Part of a small language model's weights: a variant of Muon for these matrices.
Each number is 128 + 32 x the weight over its row's rms, rounded and kept within 0 to 255. Layers, rows and columns count from 0. The size above them is the row's rms in percent of the matrix's.

# layer 6 MLP up, 512x128, rms 0.282, rows 24-70, columns 0-31
size [103  93  79 112 107 107  91 102 106  91 112  97 114  86  94  95 106 103 107  98  94 106 103  89  93 116  97  87  95 102  91  92  99 109 109  88 105 109  96 120 100 107 101 119  97 100  86]
[[182 130 141 144 154 191  97  87 122 120 156 116 115 124 105 115 149 125 117 124 123 144 144 118  88 155 206 145 143 183 136 149]
 [131  85 109 109  96 143  76 160 147 114 178 103 106 138  94 121 157 116 168  86 146 117 148 145 192 217 115 150 146 135 110 184]
 [144 117 188 128 153 119 114 153 154 139 141 118 136 198 112 116  97 129 137 137 121 120 102 108  73 139 154  96 155 142  92 131]
 [101 104 117 131  35  93 169 147 191 128  90 110  79 105 184 185 125 137 152  56 171 159  81 135 150  88  84 116  93 167 190 156]
 [ 84 103 111  61 104 154 142 182 106 109 138 116 135 138 166 141 124 123 130  92 111 111 110  93  67 144  96 215  73  83 145 139]
 [108  65 142  95 108 117 114  69 106 126 107 104  94 136 139 185 174 137 132 225 166 168 189 103 100 162 106  89 121 145  91 160]
 [172 128 121 126 120 108 104  95 118 140 114 119 162 163 142 154 146 109 155 149 177  96 225  81 104 115 157  78  86 120 142  96]
 [149 120 148 143 119 154 151 148 122 113 125 121 133 143 141 181 122  51  95 136 116 154 165  77 141 185  89 120 154 166 125 159]
 [158 116 144 107 146 162 126  99 114 150 148 117  99 122 135 188 182 159  84 121 122 165 130 167  43 145 133 183 111 184 143 131]
 [ 78 141 149 169 215  77 105 154 143 102 173  72  98  93  94 139  84 111 135 195 167 178 181  97  77 102 100 131 159 188  54 160]
 [126  67 176 177  84 110 152  91 129  89 126 161 153  71  70 181 119 105 136  97 130  81 133 173 106  95 110 102  85  99 108 181]
 [164 126 142 185 117  79 103 179 174 150 111 149 116 191 172 149 135 137 174 120  71  34 124 116 121 107  75  98 138 117 156 143]
 [150 105 138  84 132 146 122  97 139  68 130 114 139 121 174 105 145 100 100 112  98 122 125 190 130 126 151 125 133 104 130 148]
 [145 106 129 124  81 167 120 130 132  72  98 132 152  90 154 128  91 133 130 103 159  92 134 136 141 133 115 133 143 136 149 195]
 [141 118 100 119 165 136 100 142 165 164 136 139 112 117 129 124  79 154  55 136 156 120 103  58 129 127 176  78 108 208 123 142]
 [160 156 142 171  94 179 168 129  86 164 214  79 172 117 133 155 154  71 143 123  96 146  84 135 183  82 150 128 107 117 164 130]
 [159  81 204 107 113 142 176 116 126  96 123 160  95 119 165 116 115 112  96  52 192 110 143 118 154  86 153 129 114 153  98 152]
 [109  48 126 109 124 212 124 161 163 199 128 208  97 121 173 146 133 107 148 151 136 128 112 125 166 132 133 107 125 133 133 146]
 [121 123 108 145 127 107 122 111 172 156 185  87 130 143 143 137 112 130 144  66 145 197 184 138 140 169 180 132 125 103 137 115]
 [ 99  86 169  73  73 131 155 145 102  51 137 121 151 118 118  73 113 129 103 167 221 126 122 132 111 146 149 174 158 104 135  83]
 [103  84 142 130 121 134 119 103 110 146 158 162 154 125 161  88 154 151 166 162 127 139 132 100 115 148 116 181 100 155 144 128]
 [147 153 104  93 103 126 169  96 170  82 130 131  75 184  77  96 107 116 148  43 124 178 103  80 131 111 134 106 121 130 122 164]
 [127 136 118 116 115  80 144 133 146 122  98 174  79 112 194 137 105 162 116 134 104 130 129  98 141  20 108 105 132 138 163 120]
 [ 80 146 141  66 138 104  97 164  91  94 143 167 134 182 119 162 107 122 128 144 153 129  88 128 146 189  91 209 152 136 112 163]
 [ 99 118 122 104 119 175 113 182 116 117 137 106  75 133 164  87 115 122 170 152  87 132 119 119 172 100  97 125 189 159  85  81]
 [ 94 121 160 185 144  69 148 145 133 118  86 106  94 156  71 106 154 150  91 170  80  46  99  88 106  72 136 143 101 102  83 188]
 [119 219 164 175 183 149 104 121  93 138  86 120 118 133 114 163 150 161 102  77 108 109 136 173 152 113  88 120 165 142 114 102]
 [131 122 135  97 181 153 145 117 132 138  73 121 147 123 140 116 170 141 108 175 135  91 158 141 144 112 185 111 176  94 111 134]
 [117 145  65 109 115 141  97  68 159 155  88  83 143 114 106  89 129  75 158 118 131 129 120 152 143  97 164 119 115 161 170 125]
 [158 184  92 110 109 107 132 112 196 119 101 140  87 173 103 106 139  72 118  95  96 109 155 170 120 172  92  71 132 145 177 184]
 [ 57 173 125 108  75 188 196 156 152 133 172 186 151 173 127  82 126 117 157 146 159 134 141 123  96 206 137 143 111 156 184 114]
 [109 131 149 110 116 183 141  93 155  98 128 159 149  59 136 158 148 110 153 160 137 103 140 101 149 108 143 106 124 109 124 188]
 [ 66 134 227 206  92 131 126 105  94 133 162 131 146 116 118 171 116 163 122 165 119 127 145 154  59 162 109 112 111 179  99 153]
 [109 170 124 148 117 142 161 211 150 158 130 140  85 121  36 122 134 132 152  48 169 110  68 124 141 168 113  60 154 108 178 150]
 [121 207 104 179  69 119 122 105  81  95 133 175 170 192  95 139 136  81 144  79 114 106 147  93 147 114 137 150 117 112  75 168]
 [134 149 183 161 144 119  84 148 140 149 173 133 142 141 127 128 154  96 130  98 152 135 171 137 176 120  84 148 157  78 175 116]
 [ 69 144 133 158 129  94 137  87 158 135 123 160 161 106 145  88 141 114 146 141 127 115 135  80 101 113 120 193 122  33 180 155]
 [174 116 171 171 115  88 113 103 145 136 127 116 119 140 118 122 182  89 128 107 153 146 176 130 127 160  42  89 158 103  98 155]
 [161 156 154 111 195 129 128 142 206 108 141 154 142 177 162 165  97 127 162 127 173 108  98 121 117 119 159 139 111 175  61 132]
 [123 183 112 129  87 122 158  83 176 146 142 112 105 149  88 112 128 165 158 166 141 122 153 111 111  99 118 134  84 113 123 140]
 [106  80  90 115 103 113 135 145 171 150 113 118 113 119  60 143 154 124 137  82 162  88 206 160  90 160 147  60 146 118 164  86]
 [183 136 109 114 161 168 158 186 127 128 151 139 162 194 168 129 120 110 123 121 147 128 165 127 117 120 113 115  86 106 115 139]
 [128 163 187 183  98 176  93 103 165 148 143 101 127 129 129 148 151 120  95 105 174 119 129 106 100  95 127 166 144 168 150  76]
 [189 105 140 117 130 105 150 147 140  84  91 102 157  79  62 171 138  97 142 128 126 115 124 134 100 110 162 126 110 122 155 120]
 [127 167 101 109  85 152 124 115 132 123  28 159 146 131 115 134 115  74 141  85  59 107 136 123 152  74 144  98 162 134 103 142]
 [141 100 147 140 114 106 174 135 101 124 157 108 136  98 174  66 159 113 102  77 109 102 164 130 178 101 129 139 123  96  94 153]
 [123 110 159 113 105 167 128 127  88 146 134 131 152 176 110 118 157  81 130 168  98 161 136 140 110 204 155 141 103 173  81 113]]
# layer 6 MLP down (transposed), 512x128, rms 0.176, rows 24-69, columns 0-31
size [ 93  92  84 109  89 138  87  87 107  91 109 100  94  94  90  95  95 111  95 101  89 104 111  94  89 110  85  90  99  88  97 109 108 117  97  95 106  90  84 115  86  93 103  95  98 102]
[[ 99 155 118 112 150 169  65 163 106 168 100  89 134  85 126 109 156  94 161 196 147 136  91 118 115 138 187  82 103 149 160 135]
 [179  93 136  89 152 192 106 149 113 118 128 113 139  90 154 155 121  87 103 123  89  59 143 110 138 223 150 100 149 133 123 113]
 [127 111  96 101 136 161 106 141  77 147 147  58 133  95 159 132 175  80  99 165  55 115 122 123  50 189 170 173  90 109 146 108]
 [115  73  97 138 151 100 107 125 122 120 126 128 131 143 155 169 127 203 125 114 137 134 133 156 160 152 103 110 147 115 199 121]
 [182 155 176 114 137 182 107 160 105 131 154 127 114 115 101 175 157 101  86 138  58 170 101 129  84 164 131 107 106 154 168 118]
 [104 174  97 136 117  85  96 127 144 127  78  86 140  85 159  95 119 144 155 137 100 141 134  96  94 255 109 131  89 117 100  89]
 [ 74 147 161 104 119  82 143 122  87 150  92 116  89 134 154 109 164  73 138 133  98 101  94 113 113 200 145 105 100 162 133 141]
 [134 128 198 131 174 176  53 121  92 209 153 136  82 162 132 121 127 169 111 192  70 126 112 102 104 108 144 138 160 156 119 124]
 [ 78 154 132 144 109 154 148 139 106 118  84 168 179 144 112 106 126 110 195 142 117  71 121  85 219 104 121  70 172  92 128  84]
 [100 115  72 154  72 116 141 114 127 153  88 201 121 164 161 129 117 184 124 116 118 133 111 140 186 161 141 119  66 123 135  99]
 [130 144 110 108 140  86  68 129 131 145 151  49  82 133 131 136  93 126 117 185  42 172  93 122 113 167 195 177 119 167 151  92]
 [113  89 144 131 130 150  97 176 137 110 125 135 138 138 151 123  96 138 101  91 119 169  99 213 107 135 115 172  36 101 154  91]
 [133 164 147  53 129 131  97 100  88 184 150 117  59 120 155 165 137 132 131 171  88 105  92 118  97 120 161 111 134 174 166 137]
 [216 100 159  98 183 205 126 142 111 113 117  88 119  87 129 134 143 158 119 131 146 125 158 127 154 154 157 159  93 121  91 139]
 [128  88 175 126  98 119  96 114  96 138  80 129 134  93 105 142  86 142 163  93 153 166 154 125 119 140 155 146 155 114 138 138]
 [ 83 121 114 105 127 103 134 116 103  72 118 124 133 128 128 120  99 166  98 123 157 120 173 145 116 160 165 155 146 128 126  68]
 [102 146  85 198 134 128 111  94 155 127  90 100 150 169  92 108 101 111 148 188 113 116 117  78 117 128 115  84  94 152 134 157]
 [134  73 112 134 138 134 152 151 165 132 109  95 161 119  86 109  99  24 111 161 169 114 153  87 119 109 138  96  90 119 165 146]
 [142  81 153  80 162 160 118 158 111 131  71 128 104  71 119 139 135 116 157 201 143  55 100 119 116  83 109 102 153 161 135 139]
 [129  82 108  90 160  86 134  76 108 103 162 136 151 123 130 154 138  82  32 157 162 151  92 118 134  89 104 176 172 113 109 117]
 [162 110 134 115 123 107 132 162 117 151 120  79 114 205 103 162 128  91 117 120  77 114 134  68 149 107 192 117 105 119 182  90]
 [128 143 178 164 113 157 125  92 121 120 171  96 163 145 121 131 139  75 162 183 102 113 105 106  71   4 129  98  72 135  81 147]
 [116 173 124 162  80 135 129  97  91 134 162  71 141 166  74 114 120  97 131 157 147 120  90 182 159 214 152 137 131 136 117 119]
 [157 166  97 114 152 216 231 116 113 141 128  80 134 131  89 134 109 100 117 136 158 148 128 148 109 152  83 130 121  84 118 129]
 [137 141 110 121 126 179 140 157 154 148 123 148 140  88 151 112 162  97 125 113  91 179  76 136 152 255 129  89 132 136 160  98]
 [110 142 136 196 116  95 133 127  99 116 155 113 124  73 128 128  32 121 172 152 127  98 123 164 149 191 118  72 120 118 119 123]
 [ 60 151 162 118  92 110  84 148 116 139 145  41  93 120 121 142 143  93  70 183 114 140 117 146 120 129  77 114 103 145 134  75]
 [ 64 137 117 139 122  97  90 141 115 129 107  92 138 100 128 115 174 101 162 166 126 194 121 124 135  85 109 114 204 161  73 131]
 [118 123 126 110  65 110 144 128 145 204 174 105 114 170 114 145 103  95 141 177 230 124 191 109 154  95 149 129 156 147 126  87]
 [106 100 147 161 123 124  91 104 104 129 151 135 113 164 161 164 142 141  64 172  57  61 160 151 123 154 104 108  97 200 156 116]
 [192  74 148 145 108  87  86  99 110 184 105 131 163 163 128 135 123 161 133 123 171  58 113  89 120 162 168 120  93 134 152 166]
 [173 133  56 145 133  62 129 146 145 128 129  49 118 165 145 103 128 204 141  87 165 174  90 166 128 255 108 130 100 116 158 128]
 [185  99 102  67 172 113 131 162 134 157 119 127  68 133 187  78 152  74 144  76 104 135 128 103 173 130 182 155 114 114 149 106]
 [139 127  74 140 134 130  96 124 109 139 117 130 162 141 121 126 105 104 185 165  55  94 164 111 100  87 140 107 162 118 150 130]
 [106 112 110  80  98 125 110 109 109  82 151  76 114 109 104 124  49 114 162 115  96  80 130 119 178 118 122 173 151 158  98 164]
 [ 88 124 122 109 141  97 172  89 158 162 157  90 118  83 106 123  83 179 121 135 107 163 111 131 118 158 159 109  78 163 138 103]
 [151 156 144 140 101  91 114 193 151 181 168 120  85  97 147 160 129 167  82 124 115 140  47  95 165 137 158 143 121 170 111 112]
 [127 150 164 120  81  99  88  97  59 190 144  82  71 111 135 139 132 120 167 243 104 102  80 143 114 156 137 112 129 177 141 172]
 [146 140 171  97 113 162 127 183 167 153 185 119 150 110 118 121 141 111 148 219 116 123  79  99  75 149 205  99  96 153 109 116]
 [127 101 107  61 146  97  97 129 103 143 128 129 125 149 132 181 106 105 124 149 144 147 184 143 118  59 108 115 104  96 138 165]
 [127  90 157 112 152 173  49 117  79 192 142  81 116 120 136 158 142 129  81 192  59 115 106  82 138 103 149 175  93 165 123 100]
 [143 141 148  94 155 218  59 116  86 215 167 138  73 100  51 172 134 151  94 168  95  96 156 105 121 151 157 110 151 168 140 167]
 [127  94  66 107 118 100 166 120 117 124 127 105 133 124 130 100 159 156 144  76 171 181 180  97 122  74 108 137 105  92 130 118]
 [130 142 155 125 116 184  72 158  80 186 150 102 104 112 112 184 179 129 139 198  80 114  79 132  93 168 154 156 114 201 162  87]
 [184 106 120 122 165  84 115 159  85  78 164 118 147 141 132 155 125 144 177 139 138 148 163 132 140 111 115 166 123  40 119 144]
 [ 72 118 149 112 120 119 125 125 126 153 114 136 107 124 147 115  66 109 167 130 167 161 115  91 172 150 103 143 133 163 115 143]]